From a checkpoint of a small transformer trained on Wikipedia.
Architecture: LayerNorm before each block, biases.
Training: a variant of SOAP for these matrices, 360M tokens.
Each number is 500 + 50 x the weight over the matrix's rms, rounded and kept within 0 to 999. Layers, rows and columns count from 0. Numbers have three digits each.

# layer 17 MLP up, 1536x384, rms 0.0864, rows 20-53, columns 96-191
498515498509537538543436373461424455516442502522505453438521470497481458597493494530497495543535418544481442498440569536514423577436586501401447568556459492421457515454500432574554464589499496536487519470555409538400480429494444551614592405466511502562519522457489542465467572459511458567
472504452495546499503585495450601561527519547534545457566471345371542567430540548549472466511495435519424512519454443475502592450453420578367473499493506472559516500498544456482464460470496535615474481391549453473554595545507513578589470460530487524474524548507542475553512495447461574476
547561421455522478491538518528507511507502536465497570452559523554509445444446525440567553434539552474494514437481478449484497457504506454531486443585537467433579543569543454504475538415485483486504471530473527434455435561464490547578531490605527422559561457512432502477469546508459498541
552522522444529575480471488494488495439527559491454475473451521438558537520557477449552501520601489487532474486482453404553432542548502473493513532428537471498513441456621451457497452437491416474509514491503547516522497540529548477568428494493565506472409445465542470517538542450453526499
466439373510531471531501566517527478572495521496604510514499486499569473569527486511613551509437456497481584504560506418429524450501457529486569512488547467422398491460550481543546571526501558575522481538535555497476484503533519550393510490463568500551496519477521524603517513511424529536
471460541531424509379456575621547522440531489480584418520470508515436567557501410518448499508597579547451481497570494478450607523535493450458393470489485544454570425450465450596512469481429577406477541594559505542536507440458503541466518449476507585493523450535459565476394520461493437495
443483401458551397532543417460443528401531546489455462492511473492532457476459479441507417490595475551443449391516465414506547429463521514421433471421615434533469528530507498503481529574478439580510462428525594525508479462509461506430558435435479511493453511505600476585434508492493500552
498499518487455491464548490468532431542467544463473532440435482508533466520506473524429557531591439602563478539455465551422485492462461488543521455504469468509495464643515510526476540582471447447469511474482480524525528500488513453568517426479464571535527398510480496425520528585469548510
434443484593545474378540436600493439531517527479556508541447459495463487555518523520533522429439479469537508481588513516455481572443600479487476468535572597527607414533501393480469467518481567402479525429408467470472537472510468472442541452463505391478545495566500463414499423524520515481
564474519547579532448518460491494536503440543492471582522506493514518541432539579498540494473431514546434528506448535520539493497547423509474559517519510521450484460565505502532533446469476401537446579438514501560472456456485401483534476471485448464498523452485442455486444490503541498584
544461530554500592504439517463501554531485503407427558462492467545468491490486452494461455573518476552400513411548470489389488565538461466517564517492504519524591475550404558522502555502395484459409527451509462433547436529512500476535511528494489548462444524533490538528493495484504409488
471462502490530538463479568541541557498482581445491521524484528607505457615578461576489452541553477446474496505476472439574460544506529440497420514526497543565492537493549512464520473496477442458465492562525551471515469438475527464487458521623579499465574549496460496509476540479405500507
468482475510526537510527477513514554612527452510508543468441491540463505547486539544470567499497495510535526462575528486405545366525441510516515532498496526520495489510477432541496472414462564455474475518525503568526528486455541510420503558495492477496439484508471389417443486504519533379
533550478488571482472437479436507467527628488528494394631520615550531506465546535494512493437609469576431511487557507423540566503574469469408583532558478535551512487551476456576472538523494485496497511591500472504475515520527601523468533471536516497520442520401567588454525553493427524514
480512549644571533545528387478558444562510578436499549405500467532452461492504409512428475554553449491413377527483593479521528488523430529442482564529522502582559497505494489442433574508465559490482524379476456497552505453457511569529500486432478554544545457408520576537564540478550542531
506474341443511579563503537536596501478413488485474525533572532445486528444457439433496484498414561508564509492544455564503514467435532528527494451501564431505550443489447526553408545594440571539577518480602456557550464443493579553580486563477460480518503589485489551562527476473451451439
555553444494454454469556437506452532424455500501555555476526540491543444515570509530414555478499437476471448515432532477566483429440444547524542484455436459574410470498408405552533506487430544629470560384480516446493548516527457577555487467435523532515518515558344483522507482500464494600
449569518453603478493469442435539444539545455498518499441531453437539560590454531496461481534556509575611632410473539438491535486471418522473528479513535466534461484621576487465458374463591616516488538463498537478593483500504413436447503457579517601609528481495478449484470448458576543506
490463480492524457538449551562439466606407533501419484528521378472476505565474464489485487530513473575594496429457478499573609501452496457496429497487542435477487457527589516435547478500573533497439477423500560410466453511567407491517501530546509495587487496598434472512558500523537569486
549583502383481453506452542606481508480465456413582419482492542478522492427510548525519521510608466522436553499534525506439580529474474458462537582472454552498440567471492445568543408489435458575469519613505435459531461647453453507532522571582490521542501463432457543539558488565398510558
536607438432561559487519448525479420487411511445454458556474565460548506415526479498455484479582460521499512490493492537535519542623463475518432509487472478527500509525473508540432474395550563506561468497515477542554571460442386457496530520461466479494437448551561425515493511474555512466
507532591572424526426486470499452462482517422511552580444473520466556538488477603595532504470563447531460485476485367557531445468519566434467527490487547556501471517520532481459475604541479560483495354562484593492449462441619534425469515468509512590426481565461541496540478495460419460462
497405468502563490542468485535456483483448475519448488447361444504588521481573506534427412535485478426513560375413538441560558422467491506508482443556621529461531526407548510516547505505479505422510501506552512479598434570585562469481363534465460558555636543586561428478548470528460524446
499513438512427467495492508524554509503664584422479558528505300454484459489360461538524505491479525538546446450486510512526489436466577561462594502492542451581558547481482461534400508561561494523584500480568519573473495482538514543472463395522415460535483475498442556438523483569580495533
520529521443419475453517426505459561535463507466542547507534532573528594525478591447491548470576517490501564539422528544492493441584518550391472516567472427487523464550520511464530504513508426475492484486472521469517597464417490562535486492585495493468580568510581500535480474473541444496
444462508491497559427508458562581569423496549452556521479490489420446556512503587408495427453493360533499526493486479547447482532462416509408498502537552533511472503450468468393529492554497499481519521433540493475560520547470465524541566517437486488524486481410500478600540473467575616529
475549509505569490538495535470509479542469483608458434484460485437485494454458469512443516494442526490468484520515451458464508514503465511503394384422470475500498397456555455438521429459407553471591512463491572466537484515557502554479426479379495499522506521398473516516474511483484412485
441480454480443498553445581497530614554502430523426461477542479478531468540496469477485557461515468524471505546513428475391499498617513526571584511624562549474498453525408509488489461513485525561605499431507483585446504379517454535534541492510483641577537453485450522470486437378522521578
462546552414462526543467525559442597480509561509451516430505482471518524442533487396492556601520438439529583590447527492546464419540582551431525649544499496436461538485468513412504561445545475508520625536478524501521580561502422473443479468598500501559466528487561605565406536561512510435
426454518568561468585526518512515480500592477486599517515537514495634506579540465421463499514547465533591553434517465458457536542533602515464476488542530462499478481485525552544475583536417515468496520444479546423460561468456396505508458449505581453521538520495488478474521432515510488486
399500516483503474553422646561440554444506494510560472594570559524507536547603550429490539482538440527472519390519536492568444484514427485465464515520510492588513404497563522534590501514547620491553547518486445481534439566432537437557467467518564504449497461354543533487541478435509561432
443589401467444534510585533584472421517475468461478468536566489463527469620551493566537524523514523483462575611529524532531561440554497505550571473486534406449535482464428499455566429445450524615474508522462478501430461436534588553482526409466523409501465417494516510580530629452521470519
520525504467585465506504510472459477497484449598528417479470528620480512490393534516477477546538554482461532487449473436506569518505507435441512547506472523459506525478484556414484554515457475480536516442470506571487501485511486473544463511548582480465580541493511485518531519500608480588
449508510416522455516499458521543378441493488588546521509607560508485531534551487518423491628511443471489439462612571535585603479530509483427559494481581535497555504510518518518558572508435463506606604451583441473548512434484549473528386456519520500473542487498537448541486543481474494438
# layer 17 MLP down (transposed), 1536x384, rms 0.0845, rows 20-53, columns 96-191
499452487513527635495488566542476471472492418395498504498416484520439534418487583560448478419455453498497492461437508451456472515590479482527453602460569512461479484463551468479558504396499515497500370506396519468533513486486439441471469505589502488469596464462542393509420498496522548471
458279594445361559586527446547519553448479540512523604513524386434553487471564566568506461543470471517420521533506527503474475473544542558460493477466518455609555434527455516454510473472521517544513539547442494431504403350467529512536445435570506446499533532494528445450461558356535615514
570478538500554640641541434491528487449543621448455479413468471468443446541488638539527527516496497488470530501511548444512547507546455468463491574539370541542400619453502457482580580657472523487483467400517550550538448525458453559476552441484516509497494536519491554509529462528442569514
570517507566427529535581512455490510529500550401441453514498441457450446555516549510467521465525461530524376405446509564458502598499490467529530488548538524488515485519510563491500458569539535564582559505466504477489431581449458478545545488516439492534456592486523407575504534474494573500
460484486475500431523548539471443542507488458524419525466554475542491417463548461481471473513475508520461483392511491512520474473537571505479417567612524417518457508512568576510438495496432441609496474522513433589481490469490486496499524425524474380504560368529480542434470481435434507426
440554455538389460567522449421512598477432489476567478543473515540537400551471573540469422422454461544458482435506528498575500521441579504528586473516470560585532482495463481480469537571523506570521540505539511526437504542553448619480477493450517515548540460496624461590434532468413456514
535540461471463447524493501451463527532509493468473561469526533540529527599558598496440458521587517385563412463461495499513398557493599524437428459433530510542445576456491450424473536550467517458597488481566528589517563470487472550483552494490529457518519454505529515445406448516469464528
544499474518538400522601480420477478497439459453526507419517452441528493596542481421463513489558493601556458406550459433432535521433549528509522488612583450506620489484545487500526470554352556488451509503534477515511384488505520461631525439522462592497508548513543534431480566565491526488
411470476490496482463492496492555507501560560519460584419404583458383520472469479596456492469384517478510435513478493512500359457557567511424608545504454493510538458497472501391562559542456486549564479427514529455541527513550496396503464468578517464535575442484490559449462461532464492435
450529479495518428513538463584495501424501518548500519476471418536564538525496499486470506472494487488489570522485465534454441510497581465498494473535543511536460537537505492442480586534554451557461493493382535473480453480509481435553505567486502479540537542491511556485456439387496596464
534473460448404487523549528555547566444487540533560417475574483528467508575415550537429520504398524468433651456522533498578474574454498488567468515471481543526532523542524479493444570575511515528533539524544381595497570391451499568440500576520521474460505492498558550490467497475587505436
495520484434556507560475541585554521442524532481618407494469475464406510547492535544622520577576440464512472453501483507448417516516504580439474475558632516462478519580523556482475407459513489537480479486530536509445568494532535507398558473542449437503658596505531468567495528425519471533
473523483505517582459520484514541509527449558496514462555507510457550507492549485637544512491531503467453525554567584591463476539507584514584595587395484412530561525493499520463529473634525495415510506451470515566467478469603540444556505516617482512520485480462508452519518438499543531476
564553471471483570419577514533426516509443501516461492488508573489488556500519528448467511487547459604447461522533620443387480469473494535432440473355494512545434551516486586517538482457460513585463595510474450431547492469497414597556485446500471567587448572594533444476543515515537535490
525521414561594518477463489381582488574413502518521508563485493509454416534529438554443540464538457571456446518454527540549522447536563491578545553492541547619572464545521585532463463485433480513488504526493457591457494490575595387532570557458506462454437577536576510544521519495404455507
499438519478523477510506530479554546476449566549503502514464541604442471579527483569557551489563483510601462505515564451409496523501441514434523546525537495512443573504498565501548567491572450444461514508491550520547556631433571449637546534534466547523565454458536518560550424488436491525
544522456464545586522383487494484501489470512499521399514469499465573519572531445527464458532447503483518518444489482476421500508557478401506465547535493424561516449466519513541486611446478441492519479482521486435492407421644512573552564456535483454510419525470567555463505466483496498502
498482499493540475574524551475477486567496523539493541445454571449470513509447472574526466457459489466524528481473512471468535500448497439526524379502477531486448457593542541548502562492483451560545441495470515494552535546485567521445460486539421503468519388510586533508528455529450409468
527604425528632566387467488460493466477398466531554523488479636490549623478565461492520547540477533560444550466513438446563562546435553579503497528586403500423467597625557531469522482482498491492464534553558533553482515461513492552462549473553554553486495500554522563553551543612581520471
560405487512563548458513567547482526519482494551507456412531477535474498556520531509501507513559512441476523380543507560494526495470559482502513455487448459501517467425513511482548603504579516555475457477569629536464595519533586472466481578555406531454519546650513535530488501429539553454
534445475474485527536547446562544508536520540535547525479576426548452550547436414605525589495569521489596442497460451482513521486477472641453550511537438545530534413536528519518625437563455523457465458414495492586515540446510531521474537530470507581493512496476472531558423498525481428502
540507455564544520532513433535471544534478527589438444536552526570476504516557557543495474467516501498492477570495453517575421459460486587485444554481510441507530512495428392473509510478512526451578521590525574459521583459584531412422554528530444551414483527442512590515527584458524619588
463425548438539453423528536493477457520456468437518449468524584429564502433535476512537500558475564460504532436552529556471481507498552479471514602534500568563493456439420457546565447573443496506562522427490452490560469423533505564537456545557491442527565557528504521425437563451538596459
500475584549520517528484411446413495511516430476519462468386608467482467433507517599496484537453503517544562545474474487414517496585471487454447410486493518374558503524437524583514556464510449463517505596447476505493447493551529519556475488512559487528490516510580528499553519585471499479
477445573491560529504541541481464461460488416523469496541456558458486598448589512512529438418531491474460550517441494471456480533499505476463494513584593491519483354562461560580460520542540512542533482484587616464620487428562594544459526462442547436610479538483502449531490513531537601493
579535494566511540573566483460409550372561511417438512502591488519582459480463506552626491536590433567483519588649555526548510516556477523448509456514481545547538451495540446530501452452449514487519537583426453412447448493517469513538519525488533514492503526486525535499480499542613613522
592502419512529413518456523458521556542508497584491505549553495523418516580536492592519445520506480552566489521528551486463496502481562497519471488547435489539521536491454437528473508496560398551455465558504505546473550531510526485506525434490496476458503511551442564524535530453457524504
378647573527521526453484545518588444406491389464396458445412506369509539547459419425375529455520511565508527486404507502495540426450500574475508517568572488440341574499540517504435445484591516494505470524519436520493464448537450550526465595521479486505465534546463382471531527579475593616
568555483589561585575495469489436476470520593482573574459527524565384507440533464567561510531483471461513421509480577510509530535466411510527570419520440492518585449476467488521484455524439466444554408466536497514451528473595555515477468501477487588521548423489496308451526582498514501541
580447507482440520476478425567500596471474517447451530504511501473565544512482363519540472488506502527476500437452511439572589533494525446488496510539539546461448570475472554542468538541469479487489457501542548527493417440537499530474526478554574457487422451498562512480528455526508469485
461560498533428483424508478468491522368496441596461472527501492609460491524448457532522530478492529572466582533510457514527537460551390583541502440481500485576542459570584455511421551508523538564561518503444526582584465505630544563415447515542488426533548418474515420530541500560538462413
465545508551432507573523572466496514540486527432457585545551574583509607577499530536489534416452548531549558538472356589630487448564554442446479589557546448545522501514593530450495444504478410549545506537494434499488533559478509434508442571453400486497489596478515463505486526498502460536
462571503518457481412481450484531474514459484462490465528573476474509514473499511535535493497520551558476417575471368426552485525520506504493512497518537478476496449545553485483516491544475481499413455503546479475425560553491517451517393514502431505530492474587468511473575541435504439478
547586498465432558496551542533561545517462612496487579424509590458537522517513549436495390383527556510522557572536493471556493438561485531551526434559526564545480523504445536498552570498499473475529610515563482544390394558568521534549482587529532473549561476468474527490428509449474524517